Each number is 128 + 24 x the weight over the matrix's rms, rounded and kept within 0 to 255. Layers, rows and columns count from 0.

# layer 8 MLP down (transposed), 768x192, rms 0.224, rows 24-76, columns 0-63
[[162 140 197 124 144 121 158 132 103 120 137 113 121 160 125 154 160 146 129 146 165 186 112 134 136 120 130 133 119 117 151 135 148 136 124 155 125 136 130 144 176 154 108 142 115 109 130 143 145 128 102 119 119 132 137 122 132 117 121 117 130 123 179 130]
 [154 145 129 116 114 121 123 119 152 139 123 141  67  80  96 141 107 131 133 165 149 121 100 131 157  87 112  96 125 149 119 122 137 184 128 104 135 120 119 133 119 170  96 112 114 111 136 139 150 120 136 140 127 145 140 143 138 103 141 119 142 152 115 125]
 [134 143 138  98 111 117 156 155  86 165 109 104 111 158 162 139  80 128 168 142 135 115 138 103  93 130 115 165 117 147 194 104 101 170 169 172 125 155 144  95  57 159 141 119 117 149 113 144 123 178  94 125 146 127 148  85 131 130 107  91 166 126 113 148]
 [142 126 136 136 158 123 107 138  93 186 145 129 111  74 114 172 130 129 108 150 161  89 122 125 137 103 141 108 155 136 151 113 125  96 134 157 140 167 117  98 114 132 127 139 110 136 141 110 125 136 158 155 141 158 129 118 144  85 135 152 124 144 133 105]
 [ 99  99 134 127 116 118 111 128 107 103 142 143 160 143 127 116 147 110 155  86 145  69 159 118 169 132 151 118 118 127  88 112 113 153 134 137 122 101 139 129 119 151 166 130 129 121 156 164 126 124 110  98 120 115 121 129 109 118 119 100 119 143 108 145]
 [149 106 169 129 133 157  94 151 129 122 136 108 170 120 131 131 150  89 145  85 132 100 125 168 178  84 110 106 121 121 118 114  95 149 113  86 102 154 107 111  99 122 159 138 111 147 124  81 133 101 194 133  94 130  90 131 132 119 115 138 192 155 104 121]
 [133 108 152 140 140 130  97  98 139 157 134 130 136 180 128 107 115 113 118 109 122  86 130 149 128  91 113 112 172 128 157 112  98 123 104 112 157 131 151 108 135 125 105  86 139 113 126 149  96 118 127  95 119 118 145 111 149  93 135  80 124 107 149 137]
 [128 135 108 112 128 134 173 160 144  93 136 122 110 151 138 145 138 144 102 128 160  92 104 136 124 109  94 154  92 125 118 129 133 120  79 140 141 136 123 143 115 129 120 130 130 114 131 108 145 130 128 120 146 155 188 104 111 171 145 128 147 144 181 148]
 [165 113 143 154  72 160 164 111 110 129 155 119  83 145 147 111 117 131 147 120 133 105 157 141 113 142 121 100 144  91 130 112 186 134  57 129 126 105 163 113 102 164 163 109 131 136  73 109  99 121 155 149 123 146 129 141  93 174 118 145 139 126 162 150]
 [149  86 161 121 115 100 110  77 107 120 139 152 145 151 122 161 101 109 124 126 164 117 114 107  96 156 152 124 163 168 151 105  98 120 128 158 150 144 142 136 118 125 121 101  92 136 102 141 140 106 132 108 143 125 125 105 103 114 135 195 113  60 120  87]
 [108 118  94 126 127 111 134 150 147 118 132 135 109 112 106 155 152 173 124 147 126 141 139 154 125 165 119 118 153 113 105 118 140 122 128 147 118 124 145  70  89 100 129 123  92 108  85 115 163  93  91 130 121 119 133  98  95 123  91 126 149  98  92 143]
 [127 135 116  94 142  97 170 133  90 112 109 110 130 106 156 126 145 165 119 116 145 130 165 186 105 103 118 139 107 165 136 146 154 112 122 107 129 100 136 144 155 136 124 146 122 109 117  85 121 111 115 189 120 117 119 184 134 154 101 109 146 160 118 139]
 [135 158 127 118 113 121 111  86 154 123 160  95 129 165  96 114 124 101 103  97 100 110 137 116  96 115 176 108 128 100 138 133 159 117 108 132 147  89 112 154 145 151 126 115 162 143 176 168 110 166 126 139 104 118 153  76 156 103 190 120 103 146 100 153]
 [111 150  89 133 132 128 126 129 157 102 104 115 107  80 111 148 133 133 154 154 171 112 114 116 142 137 108 140 109 124 150 127 131 134 134 112 130 157 144 118 174 156 176 145  94 135 121  85 109 141 122 126 123 139  84 135 134  96 133 117 125 135  98 116]
 [155 140 130 112 145 111 166 146 138 115  96 119 116 151 128 152 132 169 180 113 168 120 120 152 151 134 114 129 133 146 146  88 135  95 162 109 109 175 118 105 125 134  89 135 122 141  62 122 123 117 109 121 111 140 164 102 111  84 116 120 148 150 127 112]
 [129 174 130 133 131 142 123 121 156  70 156 112 133 149 119 116 158 150 115 119 176 140 107 128 143 105 151  93  73 107  69 111 138 184 144 182  93 114  95 144 126 147 155 116 133 121  95  84 133 147 104 174  85 137 143 126 135 133 137 127  93  80 123 165]
 [164 154 139 118 109 122 171 115 132 133 122 113 117 139 160 134 154 131 126 119  89 124 105 187 115 174 125  88  74 143  93 112 125  61 162 117 176 135 139 183 159 185 131 103 171 117 122 131 116 121 112 199 118 167 112 152 127 118 136 131 123 125 128 132]
 [129  85 130 139 174 132 147 100 130 147 160 142 162 123 138 158 108 144 122 103 126  76 131 150 134 120 194 173 125 135 140 133 110 139 101 164 105 143 139 138 115 108 182 128  92  91 118 147 152  87 147 143 124  90 115 142 120  91 124 171 179  88 161 123]
 [136 124 137 148 110 130 120 152 124 145 120 143 128 143 127 158 111 125 117 106 101  81 140 126 105 150 126 134 101 143 161 167 155 138 139 146 145 126  91 152 158 106 150 167 113 132 126  97 145 151 123 142 130 148 112 128 143  96 119 117 133 116 115  94]
 [121 129  87 105 134  98 101 125 112 185 122 125 141 141 122 109 145 179 114  91  84  77 166 125 128 146 116 132 120  98 133 174 128 117 148 148 122 126  95 106 119 122 153 147 153 158 107 141 130 133 146 104  95 140 120 128 130 139 138 162 114 106 116  94]
 [112 114 100 109 103 134 153  72 108 135 164 119 160 125 146 123  67 126 171  94 134 149 178 138 121  98 116 107 146 155 148  98 137 152 133 137 131 124 106 133 167 117 127 137 103 155 112 130 149 114 136 120 145 118 137 127 110 107 143 126 145 142 114 130]
 [152 176 101  95 121 109 129 165  74 158 128  92 146 149 140 201 158 135 141 132 166  93 123 133 122 128  86 137 154 122 114 130 120 120 112 134 115 102 132 101 144  69 114  87 125  87  89 135 131 152 112 181 134 140 106  80 114 132  90 136 141  84 127 140]
 [128 124 115 148  93 129 138  97  98 179 120 125 191 147 111  47 115 189 112 135 144 127 118 128 132 130 112 144 137 112 145 120 158 116  99 171 171 117 135 145 123 123 113 123 126 134 144 128 156 170  91 141 137 138  77 132 151 110 124 142 106 154 136 104]
 [ 97 163 138 115 108 134 125 146 104 113 184 140 122 145 142 117 151 107 142 139 149 144 115 158 105 124  96 114 173 133 117  93 131 112  96  76 130 139 110 137 120 170 104 117 117 132 115 122 154 142 130 103 125 125 119 124  89 182 152 129 163 143 105 150]
 [131 129 120 101 146 125 109  68 121 114 110  88 134  86 120 123 120 131  99 133 120 134 162  94  89 182 138 153 115 106 102 109 136 103 126 150 154  88 101 141 109  89 107 135 126  89 129 133 104 102 132  75 122 122 139 126  98 134 105 102 114 119 129 122]
 [110 166 135 115 133 123 132 159 114 153 131 142 116 132 162 240 127 116 107 127 110 150  90 154 140 149 143 101 126 137  97 114  96 137 132 139 156 123 106 137 132 135 145 156 162 135 148  97 126 136 152 130 138 131 105 135 108 112 114 125 136 121  90 107]
 [139 143  96 131 172  93 123 125 140 131 130 140 144 138 156 134  75 106 144 144 104 152 159  96 154 107 123 124 156 124 119 102 134 103 159 155 119 109  92 106 118 157 157 156 128 103 116 171 195 137 142 141 141 109 104 113 144 103  90 121 126 133  95 109]
 [ 96 116 115 138 132 123 156 124 118 145 155 146 162 118 115  74 140 110 172 114 194 148 144 123 103  95 127 141 160 121  82 161 140 153 118 133 117 162 150 124 200  93 123 152 136 102 120 117  94 123 118  91  90  83 152  82 117 163  69  71 116 158 176 153]
 [104  88 131 150 148 145 124 116  92  97 137 121  81 112 119 158 137 155  46 145 139 113 137 113 103  83 135 121 126 148 121 137 135 113  85 162 132  66 144 103  99 177  92 137 104 104 135  97 184  97 136 114 203 102  97 129 116 143 147 129 154 100 154 152]
 [149 151 124 137 134 142 136  88 175 145 161 104 147 123 130 129 157 181  94 160 193 115 170 115  85 147 147  71 146 136 120 153 134 125 121  78 108  82 111 152 150 145 149 140 125 100 124 131 146 124 123 105 169 117 112 147 126 176 104 129 151 133  92 109]
 [162 148 113  81 145 164 155 158 146 135 116 111  77  97 183 168 155 145 139 131 132 155 126 110 117  93 139 131 154 130 145 130  67 121 109  72 114 152 173 145 152 137 128 108 137 158  97 134  86 155 147 136 134 154 162 137 152 132 165  86 143 101  98 145]
 [171 142 113 155 142 147 125 118 109 149 141 125 126 117 109 134 128 142 105 106  90 181 150  93 163 150 133 111 104 110 159 174  64 116 140 153 104 108 117 140 176 159 125  99 104 139 126  93 127 138  81 107 175 150 126 122 101 148 115 136 138 107 113 140]
 [137 133 139 133 149 146 105 183 127 135 131 158 127 152 161 125 117 117 121 159 132 178 123 121 117 124 106 135 119 141 124 118 137 145 157 138 151 115 131 169  86 118 107  84 125 149 126 120 124 146  93 129 103 134 125 108 122 134 153 124  91 151 123 141]
 [146  96 111 139 147  88 114 109  76 141 118 100 184 127 115  84 172 127 111 126 191 119 100 152 124 102 137 129 147 103  97  84 104 123 143 155 117 137 132 163  93 151 104  97 137 130 134 108 113 171 117 105 111 119 161 104 131 111 149 123 146 127  93 123]
 [ 95 149 123  93 140 167 132 143 135 144  97 154 118  78 154 160  89 127 107 142  87 115 181 101 100 115 175 141 147  96 148 138  95 130 157 142 121 110  83 158 118 162  85 128 111 162 134 126 103 101 108 145  92 123  71 159 112 142 125 116 117 117 120 127]
 [114 139 121 111 101 108 134 145 144 142 115 121 139 140 195 102 124 136 125 126 200  76 124 108 108 124 164 140 149 140 133 142 107  93 121 116 142 133 170 147 116 114  91  95 119 158  99 103 153 147 111 116 120 114 129 155 131  75 116 119 133 106 143 101]
 [139 147 149 167 137 132 160 148 123  94 154 118 123 102 161 123  87 117 138 112  98 126 121 128 123 106 174  78 132 149 145 116 101 159 179 136 128  92 119 152 117 146 150 163 132 110 121 159 126 112 126 161 106 128  98 124  85 142 140 104 148 135  87  84]
 [144 120 102 191  84 110 150 128  86 120 118 122 130  73  99 119 113 143 138 144 117 105 146 124 150 128 126 139 194 139 156 109 119 172 106 161 157 138  82 145 115 148 149 153  94  86 135 131 149 127 109  85 164 135 150 127 141 106 139 144  80 121 168  87]
 [ 74 141 131 129 159 135 114 167 119 119 144 169  74 147 115 100  95 151 157 171 137 121 112 118 124 149 141 126 107 138 133 139 173 111 159  71  98 103 154 127 116  89 157 122 117 150 100 161 130 170  95 141 125 159 164 125 100 121 144 136 112 123 145 112]
 [112 117 154 103 165 128 105 117 102 158 152 119  91  98 137  48 118 104 141 154 142 114  83 151  82 104 149 139 104 163  70 144 137 150  98 111 127 103 126 157 158 161 134 117 127 110 107 129  90 120 145 193 144 145 140 133 118 154 128 115 131 107 172 156]
 [136  86 154  94 105 107 169 119  53 142 112 154 110 107 118  89 139 139 115 173 162 124 122 101 101 136  73 151  99 149  64 131 169 134 148 177 116 124  69 152 153 140 137 179 131 141 102 110 100 136 133 130 101 102 145 122 138 123 168 137 118  85 131 123]
 [120 170 120  95  95 111 135 168 146 142 117  88 107 109 151  95 132 148  82 112 134 106 158 159 116 151 112 123 168  87 148 111 123  86 143 105 133 153  69 148 142 132 112 140 142 110 166  98 164 107 119  83 137 115 124  55 145 141 139 120 103 127 136 138]
 [137 109 153 120 154  77 134 148 133 124 157 135 130 109 140 154 162 116 127 143 109 143 179 141 160 153 122 103 131 118  68 133  96 165 146 125 114 116 151 138 134 132 124  63  98 114  60 122  85 123 157 112 139 123 155 104 149 112 112 114 145  84 152 125]
 [148 151 120 171 113 174 160 130 151 133 157 154 134 117 158  99 130 153 112 130 125 123 131 101  94 119 132 128 142 115 165  97 152 129 141 138  85 128 115 114 117 159 161 120  74 127 109 111 133 161 152  97 108 145 131  83 129 140 126 124 137 131  83 152]
 [152 125 114 112 104 135 152 121 134 146 118 103 161 156 150 182 157 106 122 121 170  65 150 145  98 167 177 105 146 117 128 135 151 127 110  94 133 138 124 147 128 174 117 130 129 131 154  73 121 139 133 135  92 161 140 140 140 120  74 134 168 118  84 144]
 [133 123 152  74 144 136 134  91 132  84 144 136 105 126 159 162 153 123 119 105 126 125 142 111 116 162 114 158 119 141 207  99 170  91 131 132 124 127 122  94 117 146 122 134  90 129 173 120 130 114 147  95 122 136 137 141 141 163 103 107 126 133 100 118]
 [124 147 122 114 135 134  73  80 125 117 118 144 144 123 107 165 118 130 139 139 123 143 155 164 141 125  94 129 115 161 114 148 103  88  91 148 135 120 162  96 104 142  95  85 113 118 128 123 145 146 124  72 165 133 164 130 160 121  91 118 116 130 129 106]
 [100 122 158 112 134  61 102 110 133 118 118  98  96 149  50 119 148 161 134 108 127 167 155 168 111 134 146 104 136 153 125 120 136 136 144 129 134 151 130 145 165 118 157 122  99 160 102 153 140  64  98 107 117 155  95 193 111 120 111 114 117 134 139 131]
 [ 96 106 113 150 119 144 123 148  85 150 109 126 154 101 154  94 119 116 110  92 149 143 136 106 124 130 118 121 125 102 146 156 110 116 101 181 110 101 131 102 150 157 122 155 105  88 133 116 102 107 122 161 104 158 133 127 130 102 151 166 120 140 109 161]
 [142 166 111 142 105 110 159 131 140 124  92 135 176 111 128  81  79 146 184 110 133 144 165 128  90 143 109 139  93 105 142 106 138 161  95  67 147 162 101 200 115 168 112 183  84 107 143 124 115 136 124 165 122 125 136 117 149 135  94 145 140 118 111 139]
 [117 127  89 117 128 158 114 105 184 107 107 124 131  96 116  98  96 150 137 143 122  22 113 122 127 148 171 105 135 151 128 106 130  99 145  99 106 104 132 133 110 153 108 175 169  96 156 153 128 132 111 110 137 133 107 136 142 131 102 130 142 110 147 104]
 [118 100 206 121 139 120 126 139 131 151 152 139 149 148 151 161 106 109 150 130 151 140 139 183 113 122 117 132 123 109 116  67 121 151 161 112 158  87 149 125 145 141 139 130  95 142 138 163 117 150 108 117 117 110 127 141  94 111 189 139  99 141 180 145]
 [150 115 130 138 123 104 149 133 154 104 169 129 141 138 144 138  98 115 149  98 139 114  92 176 106 149 109  96 176  94 103 130 126  98 165 134 119 110 170  95 134 126 122 150 123 102  93  97  97 113 125 186 107 132 199 124 117 134 134 123 128 114 140 135]]
# layer 8 MLP up, 768x192, rms 0.233, rows 25-76, columns 0-63
[[ 94 129 119 127 108 126 174 143 116 136 100 128 123 138  99 122 157 114  77 123 107 109  98 118 127  93 145 194 171 180 152 136  74 114 117 133 136 162 159  95 116 128 137 156 111 139 106 108 131 121 119 132 162 147 177 148 125  83 146 155 163 143 165 128]
 [112 107 104 102 126 101 122 122  86 148 191  77 139 123  93 158 124 146 106 113 113 107 130 161  53 122 128 165 140 109 116 118 167 144 152 120 114 126 138 177 146 147 139 111  79 165  87 152 147 116 121 190 158 151 157 103 101 125 129 103  95 157 160 110]
 [153 109 129 111 128 141 102 131 155 111 141 124 106 133 157 191 111  98 112  97  98 135 140 124 134 124 129 182  71 102  58 139  91 171 126 152 103  96 103 124 137  87  91 126 102 106 123 126  81 116 136 154 111 144 129 139 149 120 133 110 146 111 142 144]
 [119 118 110 144 136 114 165 112 109 127 135 132 135 171 146 118 138 117 144 125 140  91  94 123 112 144 127 113 117 107 125 151 120 125 128 120  95 129 142 135 136 123  71 135 170 101 104 118 127 124 104 130 150 106 131 134 170 128 129 128 148 132 165  86]
 [118 112 118 121 131 112  81 151 122 150 147 133  92  96 137 150 139 113 107 136 146 144 128 170 118 158 133 127 129  72 107 138 174 159 126 131 149 109 167 156 143 156 151 131 125 115 120 138 136 157 104 125 159 139 175 133  82 131 123 120 128 161 153 132]
 [126 138 120 107 155 124 152 145  96 139 117 119 112 101 163 133 139 136 140 142 121 145 113 126 140 131 132 138 108 122  96 151 110  93 117 128  83 110 132 147 159 116 141 116 106 128 121 114 168 153 131  97 113 100 123 128  89 123 129 125 134  98 108 105]
 [113 118 100 135 129  93 126 113 154 139 108 159 135 138 155 108  94 108 154 128  82 128 158 128 119 141 115  90 153 149 134 116  93 160 126  67 156 111  96 121 126 141 168 141 115 118 170  82 141 116 135 112 140 140 121 176 160 135 111 101 128 186 110 134]
 [ 98 148 163 115 124  99 124 139 109 154 163 147 144  95 155 115  95 151 172 137 109  94 142 119 108 117 135 117 103 123 111 101 105 169 145  95 125 172 124 100  72 149 170 121 100  99 100 149 142  94 106 178 126 134 170 120 109 119 134 148  97 159  89 124]
 [126  85 136 120 134 139 111 107 132 158 109 148 149  91 124 138 110 106 110 124 141 121 131 138 117 149 143 115 166 148  93 147 114 140 146 151 122 122 135 105 131 143 135 120  98 101 170 158 131 125 116 130 164 170 107 128 127 106  98 105 106 160  60 175]
 [146 155 150 100  64 133  90 108 111 111 124 167 127 137  82 121 180 123 120 150 123 112 109 123 111 128 116 151  95 107  92 130 170 121 141 138 106 102 147 136  92 126 151 122 194 125 125 123 151 131  70 131 131 137  98 129 113 143 132 171  92 148 131 115]
 [ 97 109 149 128 137 147 114 154 142 137 119 126 116 110 144 158 112 150 155 141  98 159 146 113 147 132  89 107 112 118 136 143  85 172  85 137 126 166 153 155 111 151 142  73 160 141 123 113 157 149  97 145 151 111  67  90 109 121 162 127 114 126 124 161]
 [118 116  96 101 134 121 192  98 137 109 130 100 102 142 177 123 145 116 150 107 112 134 118 118 107 107 132 165 139 171 164 140 158 145 140 123 105 149 155 146 121 126 166 158 139 143 125 169 106 140 143 146 134  85 142 113 194  97 129  89 105 175 125 133]
 [131  85  78 135 151 142 101 146 168 104 142 106 131 119 133 150 152  93 115 140 136 157 137 130 107 183 171 147 140 107 125 124 115 130 142 127 122 137 113 138 152  99 117 120 111 144 116 126 120 111 113 137 126 144 163 158 124  99  97 148 118 148 129 114]
 [128 149 126 119 103 146 108 139 123 148 129 123  89 107 145 144 119 108 109 105  91 149 100 123 141 145 132 155 163 115 126 146 127 157 120 148 128 114 162 108 143 139 133 113 126 163 125 120  93 115 113 109 149  92 121 152 166  98 112 115 138 106 146 130]
 [105 104 105 114 145 150 114 129 186 133  98 161 125  98 107 144 131 112 125 123 124 132 128 126 106 119 143 140  94 152  99  96 135 129 134 119 105 154 159 115 131 132 120 147 127 116 143 187 122  86 129 102 162 149 134 111 145 118 151 166 140 173 148 171]
 [121 161 128 150 116 128 103 134  87 115 109 104 125 128 122 127  86 128 122 160 136 124 143  95 168 154 106 126 131 116 101 147 148 104 119  90 135 135 138 104  81 116 132 166 126  79 132 148 161 114 110 175 114 140  83  89 129 138 117 145 127 179 111 173]
 [153 150 154  90 111 165 113 174 139 138 100 136 120 117 162 151 103 124 139 160 120 167 113 122 138 147  68 142 141 101 115 110 148 104 157 107 117 114 134 108 118 130 148 121 172 134  94 108 106 134 174 135 169 135 154 137 156 115 106  97 128 124 142 101]
 [146 135 106 146 150 126 121 120 137  87 124 176  66 105 108 143 108 135 109 110 179 124 113 159 124 133 113 126  99 127 136 107  81 104 112 115 163 137 106 142 158 123 151 142 177 170 137 119 128 159 123 128 127 148 132 164 122 143 157 146 123 130 111 155]
 [137  92 131 121 152 127 155 107 152 100 123 130 120 107 123 133 126 104 136 105 150 135 118 169 114 135 107 132 159 128 148 105 131 144  94  98  91 139 148 101 150 124 119  86 126  95 148 119 124 122 134  96 143 145 147 105 130 149 127  90 157 149 106  96]
 [100 139 112 120 146 151 124 137 128 140 143  88 153 109 154 125 135 145  98 105 131 127 112 127 156 127  92 104  91 143  79 154 127 110 156 149 136  82  89 101 126 143 158 152  91 140 153 135 135 119  89 105 133 164 132 126 119 145 118 128 108 104 105 146]
 [ 99 127 151 142 157 112 158 105 174 125 131 142 114 123 114 137 141 170 107  71  83 159 159 126 120 106  88 142 150 111 139 140 139 107 118 116  94 147 129 148 163  87 152 125 112 110 157 127  75 118  93 112 102 147 115 118 116  85 134 128  97 112 130 112]
 [100 116 138 153 131 126 145  95 112 127 139 134 109 118 122  65 163 145 189 147 133 182 130 163 140 164 159 141 150  73 104 137 161 134  92 129 126 132 107 113 110 121 129 132 180 123 143 167 145 131 120 163 154 117 109 103 166 111 124 161 133 139 107 135]
 [116 133 142  72 119 160 125 149 140 155  97 126 128 140 132 123  99 116  87 129  70 105 116 100 163 164 125 148  99 166 121 113 149 133 131 157 166 119 114 141 151 141 159 134 131 128 187 138 139 119 132 182 149 130 144 123 130 112 155 125  95 131 139 113]
 [ 91 117 152 116 111  95 129 121 146 141 157 165 144 136 158 102 110 131 126 116 139 112 131 133 113 150 120 100 126 105 137 138 114 135 100  98 113 176 164 114 150 108 138 145 182 140 160 130 104 102 120 172 132 155 123 164 149  97 125 153 123 132 120 126]
 [146 123 135 112 157 184 154 109 134 112 121 136 162 109 110 186 123 140 151 108 131 112 148  98 141 176  65 155 110  91 158 108 137  90 121 119 129 122 150 114 161  76 128 116 117  96 133 136  96  77  91 104 145 146 136 116 125 139 168 157 186 102 146 123]
 [112 118 162 117 145 117 116  97 111 102 100 122  98  99 125  93 125 172 107 126 110 139  76 132  92 147 115 113 135 116 134 144 121 114 114 101 154 130 137 127 122 133 168 155 108 119 135 163 113 136 114 132 166 116 133 125 107 120 134 123 152 122 114 125]
 [136 141 110 144 123 118  97 120 107 124 107 138 130 169 111 112 109 105 109 177 111 124 166 136 110  74 103 125 117 175  96 114 170  90 159 105 115 138 115 142 150  99 105 177 127 156 139 116 124  82 136 120 178 157  85 138 136 135 136 124 101 105 142 101]
 [138 178  90 139 129 101 131 152 132 159 113 155 110 131 107 133 118 140 133 128 196 113 104 138 100 175 141 158 119  99 170 145 131 151 104 156 122  64 128 148 166 143 140  97 123 148 119 102 160 160  88 127 113 163 112 128 110 116 156  90  86 100  92 139]
 [150 151 104 106 143  89 119 143 134 163 128 120  91 157 154 142 155 145 111 106 113 129 145 113 134 117 114  94 116 117 117 141 146 111 189 165 106 146 130 125 110  81 114 109 130 180 126 153  96  95 105 122 129 120 138 133 111 175 116 157 106  92 163 133]
 [126  99 153 123 110 173 126  86 142 134 144 201 188 116  70 127 119 108 128  96 129 138 107  52 101 108 151 141 115  88 102 106 123 123 109  86  95 117 128 127 185 142 104 126 144 137  86 127 150 141  73 130 117 132 110 134  75 137 105 139 153 162 136 115]
 [131  85 164 135 109 115 178  93 180 108 117 111 115 144 141 157  99  83 139 119 155 128 160 111  92 116  64 153 133 148 117 163 111 127  73 134 158 122 132 131 110  95  59 149 127 171  94 134 111 137 110 122 109 108 143 122 171 160 124  61 155 151 146 129]
 [105 157 108 124 101 150 139 106 143 186 109 116 114 159 149 123 134 157 113 139 148 104 135 130 112 131 110 175 110 121 147 139 148 151 131  94 122 128 182  64 109 126 176  82  92 162 125 138 158 191  90 107 155 134 103 157 120 115 103 166  97 137 145  95]
 [111 132 133 128  99 132 147 126 134 157 136 153 118 171 105 131 105 127 127 104  77 104 139 125 159  96 130 118 118  92 134 135 116 111 135 109 122 136 142 147 156 124 144 126 102 158 136 116 111 148 128 120 164  96  89 139 113 100 140 112 144 141 107 160]
 [ 90 119  77  89 172 136 183 125 138 100 149 127 132  83  86 110 156  89 143  58 156 162 140 156 132 123 139 145 161 131 131 157 178 176 180 150 125 132 140 122  99  97 109 106 110 147 152 137  75 116 102  93 114 139 177 135 141 164 125 127  86 127 128 143]
 [112 101 115 132 129 116 108 114 139  96 109 156 134 184 108  95 133  97 139 106 132 143 130 134 114 141 112 146 149 133 100 114 121 106 143 146 100  71 122 134 153 116  69 113 173 131 134 122 128 112 117 132 133 115 135 183 127 142 114 102  99 167 108 150]
 [149 141 146 147  95 127 118 123 117 175 121 124 157 104 138 145 140 127 107 130 118 167 162 137 131 139  92 117 138 148  97  80  68 127 124 128 141 121 118 125 130  98 109 144  99  89 184 135 119 129 143  50 128  84  97 152 156 119  91 150 100 114 104 136]
 [ 95  74 132 106  87 129 136 141  97 146 170 120 103 156 129  99  76 112 113 103 116 138 144 153 123 134 114 123 109  70 107  99 125 123 162 114 132 139 190 150 177 167 132 106 127 131 107 103 187 150 120 155 122 153 161 138 145 146 138 115 100 153 108 136]
 [113 106 100  98 110 138 100 132 151  96 115 123 137 183 153 139 188 112 112 150 161 156 144 163 101 103 150 137 119 121 113  94 114 164 157 105 136 136  99 132 117 134 117 130 127 124 129 142 100 127  98 149 150 125 159 112 189 132  99 128 114 158 119 143]
 [105 140  88 133 154 130 107 157 103  81 129 191 108 140 110 166 128 134 109 102 158 100 158 114 144 102 106 144  91 132 130  72 157 141 134 146 147 132 103 153 118  88 171 133 126 120  97 136 111 102 125 109 125 137 107 110 125 163 142 154  77 109 109 141]
 [115 129  88 141 146 131 140 106 178 179 115 146  95 111 142  86 162  74  87 103 143 104 164 143 130 127 151 128 142 135 135 126 153  96 109 145 114 129 144 145 139 136 123  88 196 155 126 103 151 138 101 110 140 111 175 162 123 115 133 113 128  99 129  83]
 [166 180 144  97 119 137 134 165 109 146  73 113 102 108 209 181 134 103 109 124 139 167 120 118 102 104  95 156 140 129 123 126 154 123 177 126 136 124 149 104 139 139 163 152 137 132 132 101 163 111 121  77 170 141 147 131 190 156 122 127 154  96 148 112]
 [154 126 102 156  87 133 139  91  96 122 141 148 154 100 129 166 155  96  93 121 111 145  99  87 136 145 115 173  97 129 112 132 186 130 154 112 111 126 126 145 143 151 176 106 144 120 155 171 157 120 140 112 134 132  97 139 177 117 145 156 148 103 135 142]
 [108 144 131  86 104 140 130 112  96 143 124 148 123 151 152 115 115 106 117 167 123 103 129 151 144  98 118 138 106 112 115 113 112 132 108 116 137 111 145 103 119 122 158 137 117  98  64 173 123 174 114 136 151 151  85  94 115 106 136 136  85 132 135 132]
 [ 86 129 120 134 172 102  63 149 161 121 121 138  98 159 102 143  92 137 134 115 135 175 114 108 123 100 137 119 124 111 144 136 133 166 120 144 108 116 136 101 121  95  99 132 138 121 142 156 116 135 121 145 116 131 155 112 131 115 150 113 121 109 142 105]
 [162 128 115 140 146 125 126 127 115 147 140 106 142 131  99 154 116  99 152 149 114 130  94 137 154  92  66 110 153 119  95 152  79 175 118 121 109 145 134 160 163  88 141 116 143 115  71 124  87 124 131 127 139 143  95 132 106 138 133 167 138 100 141 120]
 [138 167 163 122  87 125 153 166 130 142 105 127 114 130 110 177 120 123 113  98 145  80 119 110 131 120 151 128 135  72 134 116 145 160 145 101 127 106  94 149 158 114 149 187 137 163 152 136 139 110 114 158 113 142 106 138  77 136 145 150 132 136 159 138]
 [138 143 148  94 118 147 143 143 152 167 130 122 126 148  75 101 151 178 123 150  87  90 101 152  99 198 127 109 170 113 111 142 121 159 155 140  85 145 103 128 163 137 111 126 135 192 136 149  66 126 137  98 132 102 102 125 116 169 179 122 105 138 123 150]
 [127 127 154  87 132 107 146 110 150 116  93 136 135 120 183 144 147 101 168 134 107 146 120  85 147 131 144 105 112 166 136 116 155 164 136  88 144 161 155 156 121 104 169  76 146 116 132 160 109 129 122  78 151 113 118 117 143  98 151  89 101 106 163 108]
 [114 161 139 134 115 173 130 168 140 132  95 129 138 131 149 145 113  94 129 150 129 143 133 121 199 120 118 144 161 102 163 105 111 131 127 121 146 147 128 128 135 112 147  92 137  93 103 121  96 151 112 104 130 132 134 105  95 126 162 126  90 135 117 136]
 [134 153 136  90 155 105 119 119  94 132 108 151 170  89 162 138  80  99  66 164 134 163 157  98 163 162 160 119 101 145  92 128 138 115  91 173 126 157 115 128 107 143 144 163 144 120 160 101  81 122 124 154 116 168  80 180 142 140  81 119 121 153 133 130]
 [155 137 101 133 105 134  94 138 139 150 101 131 124 119 143 128 151 144 137 110 118 139 127  66 138 171 126  98 115 114 138 151 115 157 119 125 108 102 100 134 104  85 100 109 132 115  87 143 119  78 140  99 155 194 123 128 124 105 105 131 162  84 125 142]
 [124 120 133 138 163 102 132 150 146 112 124 132 109 118 161 136 126 102 136 112  67 125  75 127 135 127 137 132 115  80 163 140 116 138 119 168 141 129 118 155 101 124 123 115 152 124 112 143 182 119 157 121 168 126 112 127 116 120 127 148 109 133 121 171]]